Each number is 500 + 50 x the weight over its row's rms, rounded and kept within 0 to 999. Layers, rows and columns count from 0. Numbers have three digits each. The size before them is the row's rms in percent of the matrix's.

# layer 6 attention value, 448x448, rms 0.0187, rows 263-447, columns 320-383
103:472501428578514516455567514432480430424421517478551428466515525500510502463468489586521566475536562499571565527474539508503625475511449444427460477551528525444467509480538495504495543524500465
102:447477459484471433489516375502459498533556410451396488493461545550544500436584481536365473543519417558486559507521531484554527475467417428487498527463413490432534457490512516374489538457474506
108:487511557544570474394499445479481520586533554477502550506427531525351491500534463438487515598523476519477535548476458491560547472433557542493426538476488498400489568444542464568522401427552463
103:462488428551419515496452477530517564408536453519495473540478444524639517521509501521510422472539504531436491528499572444477545518523529445529607467466613529594494403479548592469496492520503528
106:474503463533454580433488496492528470430556535589391443516543501573518475519496444546529527545633431576561473562592562538399456488444524482513465492497435493456493516413528631558477496437522485
105:522476503516474461550503583464574553432472547469468415471519488460556595521552492487496605532503488547504551463475580429504473466495504474492578487526536391498518502448588486486519444470483508
103:614425492507505549467423449453518473471521537561568464529497522552492435569478515498555395456552578485442546520564488447455522417427523476575522587602430555521500428525446591458466446471558580
100:554409488624490491529575377465447444454557525449490430467533513494538510493436535407403557547497416485500451537514421526478483539417458576515428400495481514508441539549487473505562496565466458
098:492495519456460472479490556518578455493538487491458543399550466482527526565382563473519467395547517439471476501595483451502542545549515445544470542439505504500497480474489580574549507468515496
104:464466456503465542599535520454441531420471456471601503574486495446434505535440500465466541407564572483562588482512544527596412473517403481512471569486453578555461470526473542389511518423391514
105:462585525514448487441626526468468517570500379466499487536455479516571566545522508435491461559402467480515494535582542461570520525450478471542519463385518478529434467518525458507550434533504552
102:537517644415408523515466453454563457511586464491467464478548520531482530594510515391472508563504521623561445563517400494452439497557517464586526403487380514425521517541426535456486405509452430
104:539549532474542501425425499483459522476415452418468470520543590513525490489522502496500413427422450398512516619475489518447532493450530582515610522398475495488544540485517552478642485535499595
107:508605451579432501546482496549477563409499501627522554410509480524569531429601537483478459474540562542495480530483580562483506472490425535567427468439499537547492492404436522544399505540501470
105:442539468503442476515577544523599538469489522327380460509519447420554426462504519484497525464475495449497551437452466497482524429493461495532576613523503478463527540451529533539457426462531526
099:519539468496491429556515536403477501493522481541424476471529462545497554443541443499463529583578470542523501428401413509449506476509386535441416400500519452454554500484488495499412476448516539
098:472449506528551431479455512499481510473515499502521464461496515455474481414551541472516543458493518565582528500474511543519444487549474486489481559411553465562523528405477463560459519570522539
100:488473432435503439470481433437482550528463491471544406444461538468491473466443499443465423517476513565417557581514547557525533576495499550434530554475511479517477550527532544567537560481522469
104:515506534508465580547578531524462448470633526477551568403438558452503525483568607411523421582467443441511540488518445424430553480506523505564519487584404473525533498507431426497532368389584493
106:494593557444518567535553481539494568461416531497452415465503512527502575540508477525494481428538568585540469484472402558465385501484515519421509501513445483524547534576498504458461615451527509
107:496505512463602430518535487492556565575529462443491515553618420394510446548446410432524421465421481556584451547476557480425451500500519518486470428459418576494499495484590628509575572520527485
104:458495481566540523481413498532448550460539474576530533463487504591472525513494575503484555477486458449563557474470576543509441496449534565535433490499500585484476398538534525513502491562447486
105:520524461424486580448547577535413504500493587500542522434452471467571561463583536508486359589535414481524470554512411553440450473608454474483525533489597424522497473442520471472526480444551512
098:540463453553451519462487465491402580447599511498417547485550496546618440476512440421551531516521448531511488600542554473449503494460522540521499517564435522540554480569419480468457491431582498
109:476412455410579503484611536459492569507510401510524499393594614458469405505444517479462423539516564555471437507522449554617539430495562461509511493463481478479490544498624536434538498562492495
104:555528440446552472465472426454467542565493526439550573531425555539522544506474453511461511600503467584609470555448525493489450515509443447487505439551497419493546480556454406454537450477480538
109:480494483540535491478469449522491461535463539558412478541530543488467640505456456466530413483502402580579516471441492548537441590461420531444491521514530393561497520507502511582413508583515526
098:476483586505422501440447470504511442463538477476520620515501500554537581487468436628445525469554494498413500496541546507446536524467473502536451446448596541501565600515484536644440539485607499
101:455526512486539454487483433407536497509462455486575443568514536510535564501534521421557465577444518492477542555535487498504377536482436500450559444431605495470534564485477555520441485529449461
099:537499486499490426465465500512458521584465574477531504560477438556442520434542469577398505474381486506473501410471464472561397560421511418562481462509546429406579472486530500492445546439543525
102:479548421565493480618514392591525438464425472493504494510475537530501472420549474442544483431501481514438497532534494480457530373439444500502486532502521423451450452385542423518469454533587512
102:514474491510576503495454418519395396547401430566503582531499502454584467629465445537529447474498573516431480464466524558418555484488477466446522472544514494499573521557502561491548465521539544
106:572378431487499483444481530441531573485580518508536525480450513443521475531481549528480524523612422568509556486510532453471533466559544504522545471486398542473506546489562517506563507549469512
104:489447502446465475524434445507558540507410557439483480479518554570579414497514425570579551460461453494437515510504431493489472531443396466453627497492504499448527416439503568542523437524512527
102:453502478431450484593522486423561551458497497483566538530531431520519484520428408438506497489568457430610456427541596538502521498494532565525501463488518465507404498479479537498446474471545465
106:480419552544506474452462411487466528484472545535511449503552575547530415538413395548533582486580543451458525499507487401489509564411471523484507456609440647545412592499442563494624445558506415
106:503450436393540479411496459490447561540462513561429497547483491498477503414479460497446448549560550528518533473487510420573558590458526505494475546582532416484519545488466475529520471492552540
099:512466499495477515488452374466493611497399533468596500476508585498546417544487561502551513454398532525468528506420493512522434580495487514482502460504569479431443474492572399470464548562543501
104:493427422417498517473479507493533508520533504591537431488471438499543462480553491541520513589534509480470543417485439519469565388469524503484522525557533541549562427534455550502570547542582531
100:509503425488526515586556528545482487486507430556589404529435546470573507497566539456572450496498452500472497522473445464414540560427417479498592479463539496562557482545558465475395428458547583
098:486513418484397509554548459572514531521497560468559589546469589561487466535445537511439478515514498492490537579408440467631496472565542507480488530600531485555435590432527458560536420553432500
100:479505501464512435493524505419422368473439424527563547570499551493507468389435488511553487487521477556486539491525618547511501503449500492503518434554485536536522551475553473470510559538476483
099:559557572419550414450486508502476528528418497455483523424560495485456522509587504539589500604496532527524468556527560421553524600511461476461536473506501530497492465629503509456380518572513582
110:537519509434559440506576440439529379498434543542533584464445446521526493472588438557485414483451510520548461521487427509423399574518438556501539586444492486469477505466510532495449610476473569
095:579439405554542588510445485517437445504550506420475577422486560517489498479494534495426517486509380598593492412389414507523468562534556409535468552442449497543536438431503495520529420573534456
104:513452499482495509491541434446457484519529525443539645507518466555509539431590492539448501439422657504440455506393530561505474493561489514555503533464508377507660507470624509571441540445533433
100:510500466570416422565469486557551576606500566510536402537564447492497466423539398453550520415536477597414509484518467455592537535517546542472598523478486465533516429538440517394554534513497502
102:404529445531486548482418532427494452527562530465503460519494447559373423490501610443473531461526487557450493582476589523505494509523495470487502436457468529459497563422510560584504474511385506
100:470534552517381494515482540505577428544518491497365433561592400493491459482568624473360491445558482495456498504527484480500468498475471537622446519567467502510481444535537497546523402419571479
101:484467472568582430484461425449518529553527543509486507536461498533518457478468488491569470477440557466563502474446509526477476546485470509441480515511585433473496523460454406486451511479398483
107:516589519464567493434544507518445522571580535536559489628569450497572482493524501403517533474478582599585522456567530509483519486543419514489471455483526548442451474572496461376404605486519458
096:484529539437480515518479457458437373599425467478365542464510443554432533525590461538524473574423506404498521516476506462520481476516566383498502548561527556466493399393427484515508505533521418
102:432395490586460456526420398489552496489551468500484533481507547505520513486567554486584418484511412406465457511525465449494532429458484484558524509507582537398480519493498517534436423448544529
103:568523498517542481546366498449447442530444504540498553410482517448405554569536472461535517523600453479511506488493541474415545461479491457436476473502523463534471453571446519550520520537510628
104:468451426556480534431589453518459481466609531500429559492468506469485448471511477471499523537580437516454500546546523444471467509530504441537495505478404406459547491597561363479518425548502501
103:552521577651545452462523476437552497499500487507444506513484460510413479466488519473463484543494506415441430573481516436475480559447542584478543472426499508529513575536479469485518610444543532
106:464479566469456419561411512548549493458523466499476544479562568517557423472478549463485467394462451442446525470479535402545430505529588402575553405577546455507428488438493500459552479565515464
090:485424602491560514508498431481445544516492513499529453531483445524474485503434520534589511556521574502464573559468507624493496561549448583453558509433592514547531470584453393508497433549513548
093:441462646496459539525545597596556461591522416448518665531536504540519502474465429526378552510444488469609546483558467501449585551466472476487477515446588561515505568502510499504542518508517502
091:471550433451484416486490545448535386518469483464507443440472449521476505546463522587390459546399517526430517533511447485461472520461559491397536446384520455536548496410434549470603594490428466
090:481530480491514511408505435474532470536436461541493551569370445492488435585467447464587534517547593493536508555488427505482459566511435580462406502507535560538507463447443423509511433405452551
085:445440492454470483603449418540564537503559418458443379506479536507505449532456495490506566457466518380535442420446518496569487405592530483556598440509477431587455558568523519533572524418497601
086:521455428565471505589558502487456439516509430425523491512571489562495500544539519467459452535496621421463550535510413471501511549396540445493524431557618520564480483493550458451500556525655544
087:508539573537521493511543526554492523487476425546503496438482516522600463493493563465503587493591661466538429438532502470400523531464546476507480456500446504507577506593437466529428525495576548
093:503459597500479521577455447540462450580493634528438438453610551528476544527468474513511402448468437431451527449498496414538555508485440520541495457462461508493454470525457520509609591527542562
091:491477495524571475548501512502542494521528499438531427493452483463476550498464507440570546478476580393578508559446478502483477477450514415490343423437503525533502475460492499511497464368539511
087:471499561551416541553462524562502525506563499420495556435507470553528541464446420495525464539482431451548435516485469519478438475509443512455458506502534549471483500515494477576448517460503562
088:469438500506563485572462480468533463468500459475489478466492563450484479637448496456518503553535450532444487496444526420611537469478576581451498520505422589413540480513428452533429471475437472
088:497425459511545545534539511615533493483571544576512562491502505507579508464470582479545466509504465491509517423465531456444515362480476494429471458518478436507419478557544448491414524361482514
089:529487499565516525543416470484413518397494466551579571419523558449491506439515448539489481509522512502500423458517476506545528457439473484449458500547500480480452471433607480499504522516526465
083:397474589498512593554544512502422513532588584463546471457562546411552502521513428503459500518548453438522467561511554500460515558558524493495537420572497447457417458440596504600426464448512486
096:535494408459494497460507583596526477568520575455510562612417398529523468539465587476477564534399536505519601501434537533393461472440565545523482494481440562508465510535521468524531498504514402
091:430588638463519518491498492516568541466485508469483490547562472498452376522504587541544535487509570484525463452514484471461497544475540531524463445464547496491491502524472487578424476471519440
091:509439484459413510397488554550530508532572516462490586544472486499443469497541462445461477503524446503444430504562413473515547481471459453506545514559532495478449512448454502485535593538532431
088:584525555542552465468464476521443498507497508447508413518443552521504463490501444419501680490464469472484505467402453454496555477502482473616465512476474465524531413490559448520495467551482534
090:429512401532524527565477430532485439520554533486603508421438502432518541580472492438518533502539484462499557456486448392576435536477483464545520520500449572455538440393546380517476472482553557
085:486513568516503430529470450569487507556432441566498452474491549365580453551526576455511472549535533529650558504579463565390461542357466400524454581465577487539547500497458512414424557494542529
094:578524538465434499474529523542523499507612554474446496438456482585571531507607565509451487525624527478494469545518504449506539510437475511512468492532464481546567495592377474570495559563453449
093:554521573469471602497412421423504485502500391467516546442511414335565399459568586556515555496528583461488444572546521451459618515493607503541549436472472497449560520484549507532541467468496494
082:434460529449599466532514468531545485579453556567463557516527471418551509539482472510482532479479416455579524482526559571433544561501519458519420507565488492509566446578549437496370521515496486
089:507489453457577500551537398450502558491534496571526432469414555478504513442407499417545516430452509492456504420530427433439450542537456440534519486440460414553541419476507518525583501444477565
095:487557536481452467439399496466505465435568427465556502511527538500479517434609509527450558501566569463426479497515537541484505499505493463388542587456616482470515591573510472529521534488513533
090:516527495516539550538460534526473410526472474459484504448451518455476498530470557429448528407509548471494463503501470527521447523526531523518538457523370450422560503505515467483500539461521390
086:485604455522510610595541423476491591520526507578501491524454471561481471442451427481511535391491539429507453396489520605532587460592427529555560578414496490452476506509569453443599473477540526
091:513475477438469453518445387476495486424493597564492517473520526444405462495526492497482481496467530500550496478458442502434464587575487568561476443576387485469437477513588555468544561525533534
088:445543480443497443508554451461442476558449498439390465460479459524468539506486539523406508493440444551534479515473501471512402581577490517553485496563587426558557492498602425548431443464571524
089:450515534474541649539502553545392479520503532569482515583441505507381544440504514517557493415520490431535537447550493473502501589502513483514398593386414544511421491490546529455519521439538490
096:465450539460518426520476471487487536549460548536552501527491520525446520420519410482536539545585428455545609558454573514502453539517371476541449438497574450579508550498495467531555496573597500
094:509525463535477508463474459478463489537483545543487519524445497552496536468450555451519492485511477499388552486386556517487518467489565614481515493497460431481474465390449494499402564564540560
088:511477452457566528506481450481502535589451529521472619400454474489429432474532579441469464507523549514488485491578516466505520470506497537545527510420430590532482541526631461465515454545438507
091:563561518526474466460609569451446577499582467461581549481440507506529515460484564468511485499507530534554495491557530492431560464459509485539558528471528529536518580559488433522437454525442424
091:538494465522437539499558522501458396478533485456497440476505531586527471451548498447591432462483574438538572491517434404560464547475530498585497545449482591497495463484454471373566441547503432
100:505507570528502425580485501485483474485537519581484484541480508405517467453473495388468511427549457559522477541573542540529492394497602450585447460450488396643500526494541500449595435562498516
090:580571435590493515518529551457505539451516475506540470615454541518538502525424532551497446569443461529574576464473461555518509476466492479562448582446550507534521493464516533528480505498470369
092:469384551444475477530484547461566480472582427481555415508518435533553514478581511494429491492516537530470444503481505568525418572516531522442556473515480490513537532576485551569552561556434433
088:513499487503439484561529472479491454549489510491514563503484555441523495536478409535561490456509564547447433546517504466456522571511528468529425516501489487370356479398496442480521532500604605
085:601561488500482444451555437482520425527526505519384505470491559504475464514410462595570416488502424475498493442494442489549530480468413502457577497558505479513522534488522620490493442534501579
088:504482456444518483488490505474503496498544415522510521576480423350517443537538536458374468612495528431559426588431598490511419480544539605475576507512557525547519504539481431561575540482518397
088:504501464488499497498537471533583551528433470489577505484425492486531554555537434538468468430485549494470522451494421414504482522563510511513521532499492598513526586486528540681472518458410547
089:537551566494500502539494469559530621571456575447527472535486526565436606458586539571520579482429418508519560500498567523529465429544467388533492456523528524514587521459494453537414554498524494
082:485552492451509465564426525488536434458517469562618552527512525515518532514521575474488535530514425495570527439457526501405573531644498493402642448470461431436498468490509491503497464471533467
089:530582529496521457549485457520512490483473544595502571487556605430523452525550487560524418570570482533485416451462471576492478509548572455490470602473525485480561482497529535436551506519415489
085:486459502458630494477466463438583529519537452470548529514449434547541427554428593502533444396525467523539565477515407493536568517454438533508564464488479483479475518471478506416522423573549556
091:459410501536487555529418501484585601509564510436478545597484450496511478435523540496531516431403512460561475454540509472510368462512555457548429467518439533510432551531418444476525541490494557
084:526442450514513512484403539508463570466522502509487557435408547571443510426470543547533454510479418510565472473440498492480421487497409431386556452491439504487401542582532466428473484482423443
099:548525505588574574447503469413422472506543444545500493459430496507514529538454460557533468442562437471496487543539506477478535553420508539474491576481590551523444513479413463514524459497487461
095:543606532500489545521473554481441440510551532499371463522521485444530516463510466534462425524384441566505448498553547457563466538495457365496538427535548425525451495497501458523502568558506469
090:541545529401501539562473414493558485506528466485378564489518404440435455507548430476457535612460556400394490465484482527467505419466434455466499576486498473490474545469468567467521530589524565
096:460545520571510536523550462425439478397494542485511461543613475469551461494535500568472551517512538510429534504534562573490482485469495455568568443589525481606466536534583429440469428525604575
095:533440519512530552517516541448441540454464420463530531584556509488549443495480500461458562413496523515489527522460538477453560474393521542480564530523465520536478564603512474612526482459523479
083:494508458498485509492466530581515407494476501532561534401414507499508505528472543527547435514548444355557401532549512466566457557551592490425431522493504476544516515539515568524498466459413419
096:480548544554377553452470538559508506503530511583551397531553435608536410555572633539598491508504495528498507528451501542493548516471508473353484471501510537470483510572408505517391499542434390
087:498550570567506522565489506505433515449526510491492481474567451544547539475530518442410497562532528481517551522436493492524546513398565415491481480542487464525539517512481443472504479500536589
086:449475538495524517523568455526412457469503463460540423510569475497593518539406522534503543456554416490510476590538488492497548495518493557458582425496581514409446555523473454564475538569443553
089:538452525447447498516477551548527476497465553462483351405481471491474488527538601445562436622500490460534620509487459454506487499539455419557452519483492570457518509456467524457426573471436444
092:508579463478558601481469543464470492429523506480496571472419392434562563499419524518473547445517463552488522484480502490457455606565548493476500451470498543591543542534544441478534453364536529
094:544577608458617501538487540585567495575489575525439560510506500534519499584504518443576457485392537509481494450436490468479445434394455506528508499472391538507615401537511541510484497481501599
087:593478500567474565477524497549553392496516552645534525499500439480398494525434526530379479541498483441442453522499422430496534432444488480418485485521483447476599567489493592473540453494509540
090:505512491485419409412506518506555564522507525545499459486569460466369570519508507493591557564462491383486569503503484423460429414501519452545484549455459455608575461536508456481451537494564495
083:512461507519587484585421536451512570508550469444532523506503547417545470453390479481500551436477536491539505450592496552440455487522480488458473534477448473585539552505451442514465523471488447
092:456484517436547620538411463483422548520495548518555505491457480462491488540574437486406542442435468529488361490513505510495519556483556478484503576526458606478512509481497447548574418438491482
102:428482485434470433504543444503497569487577468496552482515521347480433432468574513402491546512411490467401427540539547582470360494557508529470488521548575486451473564522436518534430513551457530
101:547479490511483463543511540519485497454396516559556424453493515503507445488507567481509603471405560379493522435597548465448578524541556534466543468513472361474497494486538508432449478524392481
109:438457463453514451468481528409461459467582478563458563605489478424521486444475538556457466519488420525547494550493401548458410536477470532592537470543592461407514538423587540508537485510548611
098:548556472414449598577412400528454557516466502560485450414457584514492530560438520469519533500513442521588507476505395584469453461520450538489546614517564558528516654477427433469430406502476505
103:558499485514515497531596530612535473410534465603501449630558502544492517546554486522606434450532349543479414640501550527470498498457424455437426530451478489589526517517471526513493451478533547
105:587467484478573528432533481507491433492480498529437484502529429506486463481528497488570499556422573410466476439458550429518559473512479453471616453445487513535515512564585490440471531524429418
108:464471515477462615508451539494518544481497487523486509542431538526516544437523548414501524491570457516472500518530506449528474459630492486519477506467515543540517485515550472519566496507519449
107:430524490447534525450438440456479546493487479550479488584605498539451446469429464492425543465511473482497541516545554518464481505492509490481433553464513517524551581568552463500453560528516484
109:540522497523571584552560477496462495581437476489599528454492536580417497595455487537508470404493591483559478408452436544545463481472461542552490495556502461328468518537444428501506525491504481
105:570480565501505503568539514503501613534433623474521532469517470433511469385510523538568498429450386558367471521502548556492524527444478481486440471598522438520419479510520574559467476480519544
107:458548526523465538462522500537440535488577515398415511393509417512522492505526584551468429573442463564577569499445542463441499472478523445486424512542427499453429554530443561535516413469485413
108:457537539546490592446461515406573466532521434408479520496433409519519540479473465495456437491471463413541488472553437515474461521502445486522464569590531564527476419562514517443536531553572500
104:438531397550497545473473526540585427478400498474606562495481567463509513595600431389479542501446506421488436584516446357566462410568555458518491498495511574390385541467517553576513395480473552
106:662540372505528442576576585527536456430458498513466572403449498513551541564518491534559582438520538479560466472537460489490527414599510520553565409532461536544545500471495519517582501451545547
101:472595592506458517531500479542470482437509441607452522511512518481494554431553506491468591590511477518491477429476479570559624565409467512449425585601498522519488539443465479504448536558556458
106:509510500543412612476465495411533594434484528411509478478524401430416563425452475457547598531562467459541542436563478506455556453523551477442467504470468588456486482509576569441444491458487455
106:506561502506483512572527536537566451583540577545452464472551495541415496430567523538495416540494537499485482534494440466540497508491580493419521525493459507434559505515440446431507527465532527
108:546509488473549511491531491518531496570441489534510475504531387481534495510629490487446478406325547395594526509550423438548593523480437549528570519515555444400484500463489559506559509537520567
114:489576532410530484521584447541540494526470407594543454425618583463447517512560439576473416485519415378503518526499408512520512538472509540453470555427527599468486458463466537469560421504523540
108:523552464553461503549530494521512539460576499492469504513513416442543524463492494455468523448448516422499507467479449564438515455425440484489500460475507438539496578484452449520459535478485511
105:514585455503535448452518488504516550498574456476468472427510543455462410544453522444442574485419483416581542534463420405551531512462454511479483521459568484421497550431520517457466509541541425
104:568496550492480512490557480509416514557535518471523520483566469538477536482476474450560491526478514581529603472425403601556484510434485461492474550431408567496449471451425462498464392544488485
107:516584488465455508460485478532514512452537465409468589623513434473517475485522523486492513603490474461548405533628511507593453555474468459482486500570481425513538510551495458534490470507508524
106:487488486493487369524420436465550521536540501472419506488544516541502487509567567413521531507388488592553482585511437486473481539445518379562476420457437491512535510484415495464525422567525481
104:550454471467486521440519454502534415538515489513464535543460446569480519366628457507479444478448495461520577487450433424610540530472504549455480524373550482551494586536448536495471601551506473
105:433509513478495511511503522503541504596465561495379490468524454580583435525594422396509457495477570536505552483514575517452537464586549512515449452398542339570462626470470410506586496366525505
106:530586441460523519577570505489551570530453491499512498548513518459524568521544509567467556463400541558514565627420471510504468493465606524542544502563486471577407460475511472496487481504444478
110:609545526519438426545515628468522513542391372488464507527505491457540523554530508505522481541595450406487481471440482416504557532434487477530452494491604578556422597471545512501434495416586513
105:512409541576474428553628477493485369468493536437515465537555484431483519477484539515502553485503505428518459436451503550485450492486494481530471418508470450483604529558544539458451447595422594
100:553462493478532427534455528463539489543567545524508541553509471418401389552487471463458498572490427537494508542494474459550465500476546475484452589592456596525524505518480542461526406519489472
104:488469529510520545515456444462426443524453499425485485483399477411491454414461583468458513492478536511401450521500514545568480532493482480508461591466531468422495440565553583413517456537466563
098:501560545505516473564462532429507456472526435468508438425479447573569514538493551489542565491473566521496418408608481495478486589457542477522561526483530508423432469482493472522478420562461403
104:501503547509589489526568530534490502533485494513454412504606450560551504513480525507538480502542405424463539544570596501483550504452486529496494456513535564475528503456397491482437518511513468
105:561528577448464468507514456533364453489501434471574538443457462576435526593480497525507464585470498499516430458515546429526502529465530548482527501490499536557555417457539510433605525447510459
098:456513504527492501575447459502452501504468589598455519520475500435511459489514427517520433444530462497471495506541494549449467515443437528446529440482455551489493498512630499527521455405449466
104:507478491598469449628483456576514438503473549500630453471470542366497512496517561578501509410570456543521447491543492493606500540416480504548530524527512514545493573542504582457486457471517592
105:483450484559544521551560490594583421412559532477559376431446487399528468478480510528562477436511467442458439564496495445450586465433535524556497448461368540491478493459613523482460485539525517
103:465513502444584516436550450441526479426498521536536514511517508479455554516457474492547580552520540551492488497669513457458486402438401470500397495467444496499541510509601444533445397546579511
106:452562489510574510522430547545508434481575500392495538491454435460530421457514515548562456495406546496494604500506460543525448468550499467467552546435508496366554486485472436506448554505525560
105:481435577504554550425528497432572443559463450504498453442543493487383586507480512563469566484587415612530494503538433455474558462515446484474444477557487496417455524481534508457589559506538502
105:572439506450572451409469591503505453556518524427570584568492615493537543528469549432537545512511553522408463472532543493508526481515523455426563601440468521438531520551597492498513474506404417
103:529558510484384556496430457496491482476538418441527506485424490405483479516423543424548492530518502577501425457521546394440563454546593568445506534456569440470526450553487534525538484465397469
107:467486519490489455499591434490536538586531574428368537530537570528467484514478497481469575527507565438505559449499508496551542505414475563593491488553445500507389516467531507543513484518492512
099:431561510507378469520519460518474501559530507486600521470481519470466519489520541503439580516508499532540520480485563460512514561478421459451474631596495483520518503497578440510481442515505496
108:491418557526503488421513449431501465498485538517450546508482528499472448442480536564443479534564566472500491526498482465536509407354547531422526510514470520546533546506548560398490453505471421
103:470456539484550550528468452378540545492521555474499482491480487586581479447519506525481487497518470563547550492546558575609470538489429445448462569539510432469556630449497532500482490567448496
104:556408418500421528455582525501462494526548411454531561464480565566471561603459553478556549459525458487431567459505427535481434460536503425416570448470421574584477474453502445524475471481512515
104:516488575416447454506503572593456494555428411562494485438555501531621495620490544480540453444569480533487504593561580398474593439480561508454550508560508483445485520568489567515480423519503486
097:478435515430548571500565469477510438541422666429547526516557497494506490470533490570499506370488398459477436611415410487485430492512431557432528545552505504512600455528471501554456444475445557
103:570524504510468450551565530490434425464401611552505490609502600492544482569443503475493363441526429497488542539372470466528496579495387424475520516589530497439378524435440498497468421522466496
103:474416551586624482528491491422493439497489468455501459636350486516509475489539403500483526518507485514503475453404461551549518584518465500545559524496482418582470446501491560542474455530600495
106:489440514584518464485572423402524445448439530573487563486409495503536423482458492473533528400576543474526551475440432453634557526483528444521495496543501422530524510550562491510465468453553436
104:510489477522475486563456506526491424503480479466525585538542593475436445472551563471519532488430508436490535617429552525512534445615551476549443402493505482575613478495550481562479511491520561
107:530465420559552470543562517503489506466437547510459533485487475519540447537498460593439569408383473480472496531468557533501504400582478562623539475438547463591463568517628495549548455425527492
105:446474498470449414476479489522563494473578508516434486522491459567565517475524486585469503548514523503478482526459633523451480420602546576529492446401509635509537522549527517554477541463475422
106:448582432498411501419506514436590580447475507528528554484531442583491488448604442534446476436582464514519450455523483493553537449575488502447504435607526469486387502517565484477571486563490580
104:509528446502483413488457428476530545432585463460516574523443466439581565472446487505586466474540500538458523479444452495487528469525468439474453576499463510505576433476451495457513583470466551
112:461466409499509469504440544525475577470524541496514375578534474490490583462553503548442514484530437504378440487534530524440468518465510547640429512525527411573522508471478537605469385521521440
103:487505552534534486466518514538531562455473574495573449501529466485460426398565496480491416548507493457539507522583539463581521488408471480563517474539530458483470508423434445532535540484486545
102:496478468531485583416538593470427526515522449562487547594520557549538424427438524474568452478532547521444465456413491526467603513557445484527462395504482516457511456504409428538411611466514512
109:419565476419464493540500403482477481530482494468463493443524488500524514446483553525461586480449506540500543521552420522468508546346443483548471458395465534481473521460486530524438432497589638
101:554503504481513561429578565413467488490530467479515517406470511472500587542498596581526560453568500444475498469533527520492489495516496543558369442426498442484522473513495533572476423495534567
100:511560571504473514445510409481425527550512480499489482489459583560497532442537532495568552507546508554548568483520411452629536445454544418477525458503489612553415478516508494466491586484487542
117:546523462534547487560493483437452505438488524503554433520593471560529485556432496523507532550540507528499505477500495440463530492535473429564574520535573502433502470560379550499562496521500432